{"n_layer": 9, "d_model": 256, "n_head": 8, "n_kv_head": 4, "head_dim": 32, "d_mlp": 320, "vocab_size": 4096, "activation": "swiglu", "norm": "rmsnorm", "norm_place": "pre", "norm_eps": 1e-06, "positions": "rope", "rope_base": 10000.0, "rope_fraction": 1.0, "qk_norm": true, "attn_scale": 0.177, "bias": "none", "tie_embeddings": false, "parallel_block": false, "init": "uniform", "init_std_qkv": 0.0393, "init_std_o": 0.00925, "init_std_up": 0.0393, "init_std_down": 0.00828, "optimizer": "muon_variant", "lr": 0.00527, "lr_mult_qkv": 0.4, "lr_mult_o": 4.0, "beta1": 0.93, "lr_head": 0.00983, "grad_clip": 2.0, "warmup_steps": 0, "schedule": "wsd", "decay_fraction": 1.0, "decay_shape": "cos", "final_lr_fraction": 0.0, "batch_tokens": 32768, "seq_len": 384, "doc_mask": true, "train_tokens": 120400000, "steps": 3675, "dataset": "wikipedia_en"}
Each number is 128 + 32 x the weight over its row's rms, rounded and kept within 0 to 255. Layers, rows and columns count from 0. The size above them is the row's rms in percent of the matrix's.

# layer 4 attention output, 256x256, rms 0.529, rows 26-52, columns 0-255
size [103 104 141 102 113 100 102 102  99 105 100 100  98 103 100  93  99 100  96 106  95 107 101  97  93 111  93]
[[141 159 153 108 136  74 133 138 151 145 167 174 121  76 168 158 114 147 167 124 184 121 146 143 108  75 128 168 106  95 136 133 128 132  74  96 125 160 161 137 118 112 111 180 131 139  87 146  79 112 107 121 117 103  72  83 180 119 141 148 172 167 135  97  88 151  94 104 150  98 161 136 175 101 123 118 162 115 151  91 134 199 161 139 118 129 164 141 169 120 103 118 109 183 106 173 158 117 143 146  86 167 142 179  66 153 123 211 145 160 154 166 121  81 153 149 116 137 124 135 144 143 146 165 152  99 161 125 109 147  84  98 159 132 159 180 118 129 113 100 121 158 109 186 121 123 163 168 176 100 142 134 173 161 114  99 109 135 163 117 128  83 150 104  87 130 162  86  30 120 160 104 135 154 178  99 149 100  91 115  34 118 124 113 141 124 184 152 160 124 145 138 118 138 142  82 169 153  96 145 127 192 176 196  92 135 167 132 127 125 169  63 115 130 132 160 124  75 125 157 137 177 128  75 179 161 145 103 108 105 157 133 143  99 104  69 134 103  36 106 178 138  64 148 100 138  95  95 143 191 193  90 112 124 107 173]
 [169  60  93 151 140 110 140 146 119 115 184  71 147  97 104  99 115  99  80 140 214 134 114  82 105 135 167 180  58 125 157 107 119 164 139 165 170 148 131 163 145 143 126 169 110 129 119 134 100 152 178 113  85  59  97 126 158  79 144 135 171 156  81 158 149 155 109  91 139  80 136  97 158 168 144  85 131 121 170  57 131 161 128 145 127  89 145 140 143  91 185 126 126 156  53 103 115 106 100 131 120 122 145 121 105 140 113 115 148 119 132 183 119  96 114 127 111 146 143 137 105 159 137  66 114 109 145 185 111 140 139 123 161 127 144 146  29  80 167 154 141 100  92 136 163 186 105 125  91 143  45  90 122 172 116 123 108 152 120 131 149 134 121 172  90  70 147 111 174 134 132 123 125 141  66 124 135 127 146 194 122 164 176 190 106 118 148 116  69 121 162 153 121 167  97 115 129 148 112 173 112 144 122 164 192 116 175 161 112 119  63 129 106 137 144  51  82 126 181 129  80 169 104 118 135  79 185 151 152 105 170 106 123 128 153 135  62 156 130  66 120 145 190 135 129 107 102 134 172 159  68 143 149 122  93 129]
 [190 126  85 103 101 121  68 178  55 141  97 153 109 143  85 100 161 100 124  94 129 129  79 158  95 145 104  79 105  93 129 147  96 178 157 111  76 117 105  95 154 121 169 107 156 115 131 142  99 103 142 175  91 166 127 137 167  84 121 122 123 156 145 181 145 114 101 178  92 148 136 134  94 114 167 157 158  70 128 141 143 149 124 115  91 138 111 111 173 122 122  88 195 154 109 114 188 146 126 125 134 133  97 123  95 111 104 116 179 130 114 116  64  73 119 108 159 122  83  83  88 107  70 150  83 127 147 134 140 114 172 150  54 107 118  91 122 113  89 185 117 101 130 164 102 144 121 106 110 178 104 136 157 125  93 113  95 115 154 156 125  91 208 219 184 164  70  95 142 132 202 146 167 225  94 123 153 101 112 144 146 143 183 130 128 153 140  51 152 112 150 147 153  99 119 159 129 130 133 156 128 109 131 172 162 125 114 163 158  88  91 137  95  99 127 130 147 109 134 141 126 169 189 124 110 165 112 106 113 119 118 133 137 112 178 111 109 132 139  48  88 193 133 158 179 153 176 142  97 158 128 183 151 101  57 154]
 [ 93 194  83  61 169 140 140 127 104 125 118 121 103 116 167 169 138 122 122 150 134 145 153 112  97 145 143 127 108 117 132 160 187 113 157 146 131  98 115 141 123  99 126 141 153 106 129 114 161 124  92  72  99  95 108 139 137 121 147  93 136 136  64 105 154 167 154 123 106  99 121 127 154 158 147 160 151  88 100 111 119 105  78 108 110 101 121 152 169 131  86 115 144 117 123 135 108  83  27 106 152 160 133 146 134 188  81 151 127 156 140 109 151 140 121 124 128 152 177 132 114 132 118 180 101 148 114 153 146 106 108 142 143 125 112  86 118 157 114 105  96 101  84 134 194 142 103 137 110 109 115 110 164 167  85 154  79 121 110 156 111 134 113 118  99  62 144 126 121 122 143 140 125 128 161 139  42 133 125 169 185 123 142 151  90  65 161 164 158 122 145 147 151 166 160 178 144  81 138 105  77 151 158 169 140 164 129 150  67 144 135 176  80  99 142 124 146 126  93  97  83 141  75 109 110  84  96 107  68 197  96 186 203  79  33  55 122  65 122 130 180 136 204 102 198 132  55 174  87 122 171 150 150 166 198 114]
 [117 158 192 153 204 153  94 137  74 151  92 123 180 102 155 155 160 134 142  69  89 168 133 141 148 134 154 116 136 144  97 121 158 139 146 112 110 166 134  60 125 105 156 162  98 132 130 132 120 137 123 142 115  71 172 128  83  87 113 115  53 110 154 106  81 115 104 140 128 152 172 100 159  99 116 135 118 105 167  94 158 109 113 132 114 131 152 136 192  73 138 131 139 105 121 104 122 128 125 129 132 121  67 113  93 139 115 145  94 123 154 141 145 114 126 115 118 124 138 112 106 130 143 150  79  90 103 101 115 122 153 116 123 123  97 127  96 148 109 136 158 155 125 119 115 144 138 145 161 129  64  94 119 121 114 107 145 139 113 168 148 129 113 139 165 100 125 150 171 103 152 139  74 119 138 127  96  83  98 140 101 174 190 117  99 141 153 157 129 178 153 136 141 160 140 144 163  73 138 178 108  73  86 140 150 126  87 186  40 121 101 104 166 161 142 132 126 120  64 178 140  97 126 191  91 142  59 155  96 130 145  15 123 169 100 138 162  97 186 121 222 164 183  89  89  86  86 135 132 188 211  20 184 175 132 104]
 [148 128  70 147 151 103 112 133 127 149 126  92 118 113 100 139 150  49 145 109 138 169 183 216 129 124 156 103 143 150 139 209 126 115 186 121  93 138 141 126 144 100 136 133 100 131 109 146 147  86  83 140 110 100 120 115  92 115 119 168 125 118  59 108 131 147 137  91 136  99 163 152 149 192 173 128 123 102 115 131 130 131  68  92  84  77 117 145 156 179 151 167 153 137 124 142 116 115  99 147  72 116 106  86 117 126 104 199  89 148 121 101 131 140 115 139  76 121 116 131 150 124 107 114 109 133 141 103 140 129 156 152 156 138 162 101  88  97 114 121 168 144 153  82 106 144  84 109 147 215 105 154  83  84 107 128 122 109  72 191 135 118  77 158  83  95  66 154 124  67 133 158 128 108  70 167 171  62 140 139 138  97 172 164 193 169 131 105 141 129 161  98 132 157 126 150 124 189 161 155 129 106 179 119 110 150  78 132 121 129  92 143 102 103 123  72 169 147 153 122  67 135  89 108  86 157 149  89 167  62 121 126 140 134  76 111 174  58 136  79 126 128  89 111 117 175 180 110  99  92  79 217 161 162 159  65]
 [122 163  92 124 121 154 122 173 150 148  81 102  74 146 191 150 128 142 110 137  89 146  79 108 143 127  84  77 135 128 105 135 148 115 123 153 155  72 160 116 116 148 176 171 162 110  73 152 171 109 200 131 122 110 180 116 131 184 178 132 156 162 105 158  93 100 152 129 159 115 120 122 115 117  90  83 126 133 152 105 136  31 141 145 139 151  86 116 124  78  46 164 136 125 141 110 107 122  62 146  88 113  48 123 172 156 169 117 140  77 105  88  70 211 121  89 112 170 147 107  98 130 162  88 145 129 111 102 149 141 153  99 146 124  92  84 178 108 129 130 157 139  99  73 118 199 123 161  89 103 114 129 162 102 129 102  95 152 122 112  98 157 139 168  74 138 149 172  65 153 113 113 108 164  84 177 182  81 166  92 129 120 139 137 107 161 108 107 192 131 121 175 126  81 135 170 120 126 120 137 200  89 175  97 132 131 113 135 107 162 156  98 129 167  96 118 167  99 139 112 128 143 123  90  51 134 148 108  70 106 149 110 107 146  93 132 144 125 178  89 167  66 120 129 131  87 150 127  41 139 159 114 125  92 155 142]
 [ 89 151 120 126 114 104 126 170 167 131  77 119 123 154 144 170  86 109 133 167 147 117 145 130 110 157 102  97 150 138 168 114 160 126 186 123 130 148 119 125  84  79 154 119 115 169 146 115 163 138 138  88 140 140 186 118 120 137 125 107 144 161 158  65 181 150 171 117  89 143 154 121 148 113 153 158 178  61 122 161 124 126 101 126 107 125 122 158 119 143  90 103  78 151  87 167  62 115 109 133 180 100 119 123 148 126 100  94 137 202 126 139 155 115 162 186 197 142 172 105 125 137 112 103 137 104 107  77 138 130  73  78 145 148 121 202  61 147 171 118 108  63 108 132 119 146 131 102  56 100 114 132 185 135 139 124 110 111 135 123  96 124 158 168 141  73 132 104 243 127  87 114 154 168 132 119 111  78 109 166 124 184 148 120  86 128 137  74 147 163  61 122 154 180 109 145 124 192 137 152 129 128 145 126  99 127 151 126 123 139 156  95 103 122  65 126 111 197 148 158 149 103 148 122 100 129 134  68 191  85 102  86  95  74 199  76 143 130 111 107 121 120  72 181 150  77  85  85 178  79  70 107  99 113 108 119]
 [120 129  83 197  98 111 112 175 142 150 151 158  96 117 164  76 129 159 111 125 142 106 124 145  92  67 185 135 140 176  88 146 111 110 179 109 150 108 190  63 156 127  77 121 126 158 148 131 103  86 143  99 141 223 134 177 120 131  80 185 128  92 123  83 137  88 154 188 107 101 123 142 109 126 148  80 102 146 137 148 172 110 125 119 143 107 152 126 104 154  98 128  75 140  88 159 131 113 163  95 138 100 128 140 116 139 144 158 152 134 135 120 156 181 102 169 132 126 103 158  99  87 151 149 169 110 133 120 165 159 118 152 110 131 117 134  81 132 121 123 108 128 164 164  72 208 138 100  82 123 116 146 177 180 172 135  94 141 142 180 143 102  64 155 183 170 189 155 112 135 128 139 205 158 119  82 173  68 107 172 140 129  98 106 101  62 134 140 132 107  97  71 128 168 128 139 130 151  92 105 117 166 117 119 152 153 111 178  55 105 142 149 199 126 130 138 165 119 104 104 162 168  97 160 115  66 132  91 117 125 146  95  90  73 145 118  70  86 211 121 186 170 124  91  81 113 173 123  83 140  87 130  94 125 139 117]
 [ 98 119 129 149  75 154 117  83 119 122 102 102  85  92  92 113  83 149  96 112 167  98 122 134 101  86 105  90 125 127  71 119 142 152 121 121 108  47 115 185 120 150 132 132 121 142 136  89 113 155 126 158 122 113 138 149 126 168 157 124 103  86 157 125 132  99 107 103  78 110 175 153 159  96 158 113 149 138 146 161  97 162 122 136 121 147 120 145  75 174 139  82 162 101 140 125 134 124 117 135 134 147 135 106 113 159 140 146 139  64 121 115 135 109 118  98 155 169 177 174 106 127 162 168 161 131 144 114 127 155 105  86 130 134 150 129 174 133 123  99 152 109 148 119 154 143 122 142 116  75 159  95 127 144 146 133 133 126 147 120 128  66 116 136 127 116  69 147  83 141 144 175  64 165 174 120 126 117 120 146  85 215 131 205 106 120 127 121 165  95  76 125 144 149 151 128 103 130  94  75 104  54 126 100  62  71  88 176  76 127 163 107 144  90 157 211 106 162  93  89  91  92 125 132 210 173  81 170 162 130 171 168 135 217 141 128 170 228 179  98 184 140 119 141 173 206 106  55 158 131 171 132 174 176 131 140]
 [141 143 138 159 104 125  60 119 145 160  99 107 117 125 123 150 150 105  91  94 215 107 125  97  93 156  95 189 172 152 133 131  61 100  96 112  78 144 137 173  97 129 154 131 112 149 100 103 151 110 166 114 123 116 122 149 168 138 116 152 124 114 135 152 175  66 102 117 134 122 113 140 126 203 120 125 160 135 123 103 102 129 141  68 169 127 161 151 136 171  97 136  94 151  97 109 125 144 166 138 155 137 153 113 136  98 139  84  86 118 166 168 128 102  89 135  90 165  88 174  62 108 177 174 159 160 149 118 201 165 143 102 115 150 210 122 170 130  63 111 110 100 162 110 111 151 129 159 123 141 162 155 151 108 153 164 105 109 132 117  98  90 129 118  85 115  95 190 131 126 139 137 201 196 116 207 149  82 144 104 110 125 142 104 155 171 125 139 105 117 103 184 149 106 132  99 103 122  85 140 145 150 102 142  84 168  82 125 140 114 124 114 129 159 135 142 131 161 136 109 100 138 177 115  74 173 145 134 174 162 179 118  34  72 104 167 234  57 155 103  70 127  78 147 112 145 104 112 126  70 146 103 182 146 107  81]
 [104 179 102 145 186 151 127  98 148  94  95 126 164 140 109  74 149  98 121 126  98 116 143 184 130 133 105 112 119  79 160 128 137 130 143 115  92 196 150 142  50 135 113 130 108 147 141 150 139 130 158 136 143 189 128 100  83 121 192 190 129 134 123 128  92 178  87 122 108 148 134 109 144 120 170 108 113 124 168 140  80 122 124 168 159 144 167 175 119  95 186 101 121 131 141 140 134  89 127  74 171  82 158 106 138 115 125 133 159 117 107 120 105 142 169 112 151 128 184 117 138 171  74 188 143  84 130  60  74  75 115 141 153 127 157 125  89 106  56 129 117 172 146 149 107 156 130 130 142 145 175 197  70  90 157 147 135 112 141 144 161 159 105 172  94 119  87 162 175 151 168 117 152  97 119 111 158 151 109  93  72  66 130 120 141 137 108 124  88  97 110 131 169 150 139 113 134 183 110 156 151 137 180 167  68  82 135 128 180 134 113 111 103 114 101 145  94 148 175 141 159 103 103  82 111  94 129 133 111  15 115  89 116 184 117 129 146 165 133 133  94  94  93 160 119 171 125  37 206  61 104  93 120 168 177 169]
 [173 164 170 119  89 113 104  81 158 130 177 137 149 116  94 114 130 128 172 115 172 123 135 150  88 139  84 196 110 147 115  98  96  77  99 155 131 143 166 189 108 171 114 120  86 161 161 115 137 138  76 116 121 114 149 129 128 106 132 123 159 147 142 115 108 113 121 144 150 143 106 175 150 114 106 129 141 131 119 101 114 164 158 111 117 161 101 168  77 134  98 138 149 119 172 102 151 143 129 158 150 138 126 115  91 145 133 133 119  87 148 191 129  61 205 143 143 139 178 109 147 129 141 140 135 118  93 161 142 147  88  94 102 125  83 188 177  62 199 171 126 124 107 192 101 112 106 110 139 141 112 172 123 130 104 141  61 158  99 161  93 139 157 130 184  83 207  95 122 220  90  68 146 117 171  65 161 111  91 161 126 113 133  76 140 147 153 128 210  87 148 119 186 105 129 166 169 110 135  70  98 134 137 127 124  69 126 115 104 150 185 137 139 122 109 129 154 124  96 140 111 123 154 142  99 137 106 122 111 102  41  82 190 117  84 157 120 123 179 127 187 135  55 105 102 133 121 149 115  83 118  49 182 176  87 129]
 [148 173  72 167  90 112 126 144 165 152 120 156  56  89  92  92 105  98 100 130 188 114 175 106 208 138 136  67 137 173  97 166 158  63 106 114 151 130 155 126 111  88 149 146 172 164 113 127 186 140 159 148  45 150 119 130 109 122 178 122 124 106 143 124 176 107 186 167 116 189 109  90 199  97 169  85 123  98  66 139 121 124 149 151 121 122 127 142  83 158 116 118 116 159  77  84 160 123 120 149 104  78 155 174 133 114 116 138 137  68 118 104  91 123 116 135 162 163 144 135 132 132 134 106 156 142 157 160 156 129 130 151 120 137 154 119 137 161 145  92 131 194  63 135  95 166 134 112 121 133 137 122 100 166  90 174 136 152 105  83  98 162 142 107  75 125  29 136 111 108 119 203 111  80 173 181 100 141 109 148 125 177 111 148 190  77 134 106 178 146 150 173 102 106 153  97 139 158 130 112 152 110 106 142 109 135 133 101  83 107 126  55 102 113 127 110 158 122 132 132 141 133 113 153 148 178  81 124 208 111 119 104  27 147 138 117 165 119 158 140 128 168 140 151 165 130  84 112 125 165  98 190  99 136  83 112]
 [139 128 104 113  89  77 144 162 155 128  98 135 148  52 139 169 117 115 109 197  81 120 147 155 115 152 119 130 153 191 137  82 156 152 158 124 114 138 128 139 102 133 128  65 141 141 128 116 163 136 126 118 125  89  78 101 151 177 170 166 134  79 139 105 115 113 129 166 141 108 128 150  93 149 120 144 125 124  86 129  73 201 147 129 125 151 108 132 156 164 160 202 123 105 134  86 149  91 151 139 103 126 155 204 151  85 132  53 126 126 119 118 142  89  71 153 132 125 140 149  94 170 129 147 149 144 211 216 110 129 103 130 108 140 102 117 102  82 171  91 103  91 132  96 172 153 120 143 165 113 102 107 130 120 162 163  99 142 166  85 185 227 112 115 190 146 146 134  94 100 104 116  99 173  83 178  40 151  93 158  85 144 149 164 166 108 111 121 146 166 120 134 142 106  98 115 112 137 198 151 123 112 184 123 120  58 127 104 204  78 107  96 125 137 120  74 109  79 180 164 135 117 134 116 123  87 118 194 153 139 151 131 182 147  70  97 114 173 144 161 126 196 100 124 143  95 124 133 129 113 103 172 110 119  96  96]
 [156 128 128  44 148 124 135 153  97  90 146  66 111 150 146 124  83 149 149 113 156 149 158 155 107 172 147 172 163 127 120  94 112 127 173 125 149 120  95 129 146 127  93 164 140  84 133 146 190 201  63 105 104  55 110 148 123  75 164 158  56 101 163 140 119 141 174 100 121  90 170 108 114 130 157 122 161  79 144 116  80 142 128 182 160  72 124 145 129  93 111 126 112 163 129  84 113 130 143 110 157 150 112 128 142  80 144 136 146 148 108 160 121  93 129 118  93 119 106 127 107 181 132 106  81  89  83 176 125  75  97 161 183 114 171 104 148 143 145 168 119 116  96 123 150 114  65  87 144 106  88 157 134  64 110 134 170 146  92  88  86 209 141  82 130 195  86  97  89 141 133 127 144 185 196 127 111  95 192 196 135 142 141 118 147 174 169 133  96 157 171 180 171 125 143 159 119  99 135 107  80 119 127 101 139 129  93 164 135 111 153 114 123 142 118 114 208 128 145 121 126  88 128 131 113 123 133 141 131 162 116 212 159 142  67 173  68 108 115 109 133 171 161 147  82 115 140 202  61 139 155 152 111 119 161 113]
 [171 174 127  96 176 142 127 111  91  93 118 139 153  96 182 153 137 106 181 140  95 138 139 144 117  31 129 144 143 117 156 186 157  85 149 143 126 140  91 112 143 162 125 133 114 143 134  94 121 138  64 110 114 167 133 122 131 206 186 133 130 173 117  72  83 141 166  88 111 123 116 122 125 145 122  81 117  97 120 102  97 117 112 157 174 176  77 139 101 136 168 113 120 145 113 162 104  86  87 172 132 136 122  81 152 110 120 177 183 167 169 134 129 123 107 130 105  81 163 140 171  99 141 135 141 116 158  97 126  95 111 138 120  71 157 116 163 131 181 119 163 146 154  58 117 110 103 131 106 153 111 108 107 154 163 163 142 142  56 168  83 206 123 141 159 161 113 161 114 124  75 106 112 112  52 170 119  92 170  99 143 144 121 113 127  97  73 112 146 157 212 104 147 108 116 129 205  90 133 121 131 121 137  65 115 138 149 124 112 136 109 105 173  99 135 107 156  81 140 101  65  59 118 135  86 130 123  64 116 150 202 120 119 129 153 182 137 101 122 116 199 107 142 121  59 151 127 162 112 178  63 114 178 200 150 119]
 [150 120 113 152 163 136  82 112 101 114 104 162  68 126 115 130 134  86  86 173  89 113 122 129 114 118 116 105  97 117 149 138 127 177 171 146 144 134 154 115 147 175 164  53 141 183 137 137  73 111 175 116 146 144 121  87 157 131 139 125 146 115 136 129 139  44 138 131 154 133 123 100 157 175 121 112 161 124 141  92  97  84  88 112  96  84 163 134 147 121 123  79  94 170 154 153 145 127 195 148 103 106 123 148 114  99 142 109 149 114 161 100 121 163 146 178 129 167 137 113 147 140 143 178 123 132 113 135 156 156 177 163 136 144 131 159 152  64 165 114 120 105 126 142 107 124 162 157 156 171 154 165 111 156 119  85 117 152 158 194  57  60  99  72 120 120 139  89 119 171 140 117 138 127  87 175  97  69  78  49 140  80 135  71 125  82  72  81 112  87  95  87 171 157 130 139 135 108 148 127 149 113 103 139 165  77 122  88 129 146 142 100 167 145 122 201  76 127  86  77  97 131  82 127  95 104 153 135  67 113 127  78  54 134 123 104 107  62 137 131 151  99 106 122  84  67 131  33 155  74 136 197 129  83 179  98]
 [ 82  82 121 173 113 102 106 158  84 116 137  99 143 129 143 128 119 125 121 205 123  98 145 103  64 110 118 125 156 152  90  71 180 167 212  97 106 147 132 124  78 119 126 125  78 116 147 114 155 115 116  78 150  99 131 118 117 116  95 130 117  90 152 143 112 153 144  54 105 120 172 108  97 174 130 183 141 139 163 168 148 156  99 103 109 123 138  89 158 150 148  93 108 124 159 136 148 177 171 169 147 123 183 153 131  82 157 128 195 108 134  94 118 139 150  86 156 122 127 145 152 133 107 156 188 118 100 142 146 152 167 116 145  91 136  92 102  88  98 154 122 147 164 101 150 107 146 117 141 169 125 170  93  80 160 159 135 139 127 165 142 142 166 128 152 135 107 144 154 176 167 107 122 181 106 154  74 150 122 168 120  67  91 128 195 166 157 185 139 174 125 149 140 102  98  95 107 180 112 126 116 115 123 169 113 120  23 135 174 144 113 106 152 149 141 165 111 120 120 127  63  51 120 157  95 156 215 154 151 102 103 136 109 127 153 122 210 179 186  82 112 186 118 113 121 102  78 137  71 162 108 169 169 215 145 122]
 [118  55  86 132 138 110 123  76 127 110 144 145  97 113 174 119 143 100 219  72 107 138 145 125 124 164 181 106 107 168 157 183 168 156 206 133  52 116 128  66 152 130 132 126 168 160 134 121 115 114  40 155 139 118 172 105 142 110 148 125 143  86 170 105  92 134 117 180 142 150 158  90 121 119 204  96 160 138 130 109 145 158 196 104 115 157 115 158 104 109 150  91 132 129 143  68 168 105 142  68  78 108 127 158 139 156 110 155  75 163 117 159 136 122 139 182  64 114 113 138 160 149 153 160 103 134 136 198  92 130 126 132 160 132 132 126 129 116 123  84 128 166  77 127 138 114 131 138 124 118 100 130  98 115 165 128  80 144 127 104 193 116 157 141 125  83 124 138 133 135 100 121 140 111 121  85  94 164 117 109  91 114 150 141 160 141 170 134 122 158 145 185 174 137 151 140  97 156 170 116  65 127 153 125 145 148  97 131 167 126 141 105 135  93  63 166  63 165 120  62 123 115 106 152 162 147 114 127 145  92 120  63 165 100 107 158 123 134 221 121 110 111 132 146 113 128 163  47 211  82 158 216 166 153 148 120]
 [136 168 130 137 150 117 119 127 135 106  76  91 101 108 153  90 138 128 149 112 180 119 162 115  68  99 127 125 128 158 118  96 125 112  65 114  94 162 105 111 142 138 103 160  96 111 101 136 115 152 183 113 130 149 105 136 124 160 133 141 166 112 107  90 141 136 141 108 151 124 102 165  85 171 198 103 148  25 121 118  75 119 166 201 190 124 120 128 105 139  82 143  74 111 139 134 120 115 161 129 102 133 134  94 127 150  97  99 144 157 121 183  80  87 128  80 144 195 126 127 108 150 161  87 153 108  94 177  94 133  86 132 141 119 179  94  98 120 149 153 157 154 100  82 118 129 140 109  52  94 195 154 113 141 116 108 130 105 151 149 188 123 224 127 136 130 139 206 176 124 138 108  81 106 172 217 145  81  68 109 181 196  92  71 145 131 153 141 144 100  95 133 126 133  80 123 155 121  82  98 126 118  98 119 110 118 165 141  80 169  99 120 102 114 170 160 164 100 107  80 149 145  82  88 146 156 200 104 147 117 146 191 106 206 158  99 144 139 144 104 168 113 133 100 200 130 132 125  97 131 130 182 155 105 127 152]
 [147 141 114  97 108 120 147 220 120 149 162 129 125 108  77 130 124 145 137 131 120 151  94 117 136 107 121 161  46 163  88 168 129 119 115 128 188 146 131 149 178 112 140 158 206 192 133 147 149 136  96 143 157 156 152 164 121  67 151 104 153 153 149  89 166 139 160 138 187 100  80 140 144 100 120 117  94 172 166 118 126  99 124 129 149 129 179 133 103 126 130 185 110  95 137 116 107 123 136 114  54 178 137 124  98 170 158 134 169 124 106  99 122  79 172 128 132 152 109 176 181 144 103  83 166 143 124 164 128 139 120 156  91  99 176 166 134 103 105 138 120  76 108 101 128 118  89  88 123 172 136 153 154 120 132 120 143  95 116 151 191  79  79 153 130 139  79 121 190 108 137 133 161 176 162 140 173  99 133 144 135 130 117 127 129 126 211 166 154 122 134 138 138 106 127 131 175 132 104  82 102 121 136  99  57  91 138 163 148 115 186  86 114 152  57  89 120 104  93 124  80  82 132 132 124 125 135 100  61 138 194 148 158 197 105 129 221 154 160  97  44  80 135 139 136  43 144 129 157 164 107 136 144 128 110  53]
 [131 157 130 134 179 166 114 139  73 124  96  67 102 178 157 147 104  63 124 130 105 152 122 141 177 158  95 146 112 165  86 104 132  71 119 151 155 125 140 133 172 150 108 162 104 122  89 156 171 193  79 131 144 142 118 146 119  48 175 132 130  82 129 178  71 131 108 133 137 154  77  79 130  85 153 144 117 111 105  83 162 142 151 108  94  91 127 104 165 111 189 138 147 155 140 116 171 142 117  52  87  88 126 135  89 173 114 110  93 188 134 130 163  97  78 153 132 119  72 137  85 135 108 172  74  93 154 138  87 120 109 143 133 111 130 116  95 109 147 154  78 107 134 128 105 115 148  84 139  73  72 119 175 135 145 128 131 147 135 151 128 116 153 149 122 126 155 145 130 117  39 149 145 173 112 154 108 100 120 188  91 169 155 113 118 223  74 107 192 146 137 104 105 131  94 173 143 106 163 109 109 123 120 132 128 144 121 128 102 110  87 122 107  82 142 104 103 128 101 184 135 117 112  58 143  98 156  85 168 161 107 106 136 149 141 134 119 122 137 100 111 114 168 177 193 141  35 153 106  58 157 105 127 230 107 162]
 [114  85 154 136 131  73 115 107 116  90 158 101 116 145 151 142 183 119  80 147  98 111 137 180  93 109 153  74 150 163 107  55 139  87  99 146 156 154 117 184 186 113 120 170 161 123 169 124 158 167  95 125 168 130  70 101 147 118 129 160 103 107 160 131 101 179 100  95  94  99 149 141 118 200 119 123  98 100 139 205 124 190 126 161 140 213 202  94 130 135 127  66 136  83 140 130 131 111 134 163 125 105 125 139  97 135 166 102 168 145 169  77 103 103 138 172 112 139 115 140 136  96 147 134 107 138  65 159 135 136 115  93  54 135 152 191 154 212 219  98 103  58 124 129 171  57 157  90 131 121 134 144  85 118 182 142 122 119  64 103 122  79 157 143 144  74 110 141 133 125 112 164 155 151 153 142 103 145 149 166 163 164 140  89 105 131 101 112  91 119 152  96  93 173 161 117 151 158  76 124 132  92 112 107  79  90 137 105 143 117 114 110 147 115 146 145 136 152 120 105 159 130  84 144 105 129  84  94 162 151 177 103  85 156  86  99 177 177  78 160 123 138 142 117 142 198 100 166 143 115 141 182 105 156 112 113]
 [119 143 154  93 123  70 105  94  68 211 188  90 159 114  84  71 120 139 147 168 186 143 122 133 142 105 103 143 142 148 147 107 115 140 128 164 139 180 153 154 119 107  89 148 134 108 118 118 119 111 122 143 138 115 124 114 150 121 158 103 149 103 135 136 164 166 130 163 164 144 153  74  66 125 163  89  88 107 172 120 161 173 125 114 156 131 142 106  65 101 137 122 104 118 139 132  85 129 137 132  94 130 101 130 193 101 139 124 159 116 139 146 123 122  68 122 135  91 167 136 103 140 139 111 148  83 168 164 137  60  82 106  70 165 104  97  90 188 147 111 105 158 152 172 131 177 101 155  38 124 107 105  90 111  84 111 144 128 133 128  88 155 239 146 145 159 183 163 139 108  64 129 144 101 120 143  80 130 181  96 191 131 136 221 159 160 194 196 154 102  80 184 117  93 140 139 137 132 108 153 105 177 146 152 122 111 161  93 122 103 119  90 174 126 168  96 118 153 109 122  76 156 108 136  83 154 168  34  94 148 124 134 151 111 112 126 139 145 136 168 105 111 110 139 142 140 124 151 106 116 110 166 202  90 117 186]
 [ 85 115  70 116 147 193 149  95 143 178 192  98 142 178 108  98 121 149 110 106 190 134 100 118 153 147 104 122 161 139 157 122 125 115 137 125 134  99 138 179 117  88 146  62 100 121 122 151 156 123 135 116 136 150 147 108 156 101  93 124 113 144 145 121 114 136 157  96 126 172  82 115 143 100 153 165 108 143 107 133 153  98 126  83 110  63 110 131 164 105 126 129  74 211 106 171 115  97 134 144 117  52 153 142 113 162 136 101 142  94 175  77 138 125 134 193 142 145 138 100  83 127  97  97 123  88 137 108 134 122 166 134 154 116 135 142 117  78 138 124  95  99 164 139 114  68 103 135  95 120 132 184 127 167 150  86  93 118  71 169 100  86 154 136  96 155 110 104 143 148  99 164 215 175 125 117 101 213 162  64 159 100 135 114 109 146  85 154 174  95 141 118 147 115 106 175 116 133 105 140 136 132 152 147 116 130 144 134 175 127  89  64 100 117 127 112  51 135 140  75 142 150  88 124  86 102 172  83 111 172 199  92 137 171  21 131 144 118 120 128  75  91 111 162 194 156  84 170 221 108 112 160 117  89 131  89]
 [156 135 181 136 142  97  98  91 107 177 163 161 118  96 138 166 103 148 120 159 143 151 144 120 130 116  96 143 174 145 152 149 160 127  64 136 101 120 125 111  70  72  84 108  92 139 155 115 121 117 102 126 151 137  68 183 170 151 154 194  71  74  91 125 198 165 184  95 157 147 137  92 129 145 163  52 149 169 131 145  99 161 132  88 102 107 150 121 162  85 168 108 115 112 107 113   4 100 140 149  87  90  94 151 125 129 142 155 109 145 127 113 173 137 118 166 131  99 125 141  73 123  88 116 140 127 107  99  96 127 141 155 189 123 130 151 142 163 179 111 120  96 139 104  66  92 124 193  95 155 124 135  80 149  79 109 167 141 148 151  70  95 154 121 130  99 143 118  80 184 104  72 162 154  95 183 160 133 133 151 194 102 172 146 182 138  57 166  69 133 143 100 138 116  78 152 167 102 154  70 133 127 140 102  95 147 114 120 141 145  82 110  93  60 117 154  78 138  95 167 143 138 119 146 159  57 144 105 118 195 103 177 164 145 180 145  94 137 118 104  91 135 144 101 126 137  90 107 123 130 134 102 143 106 125 123]]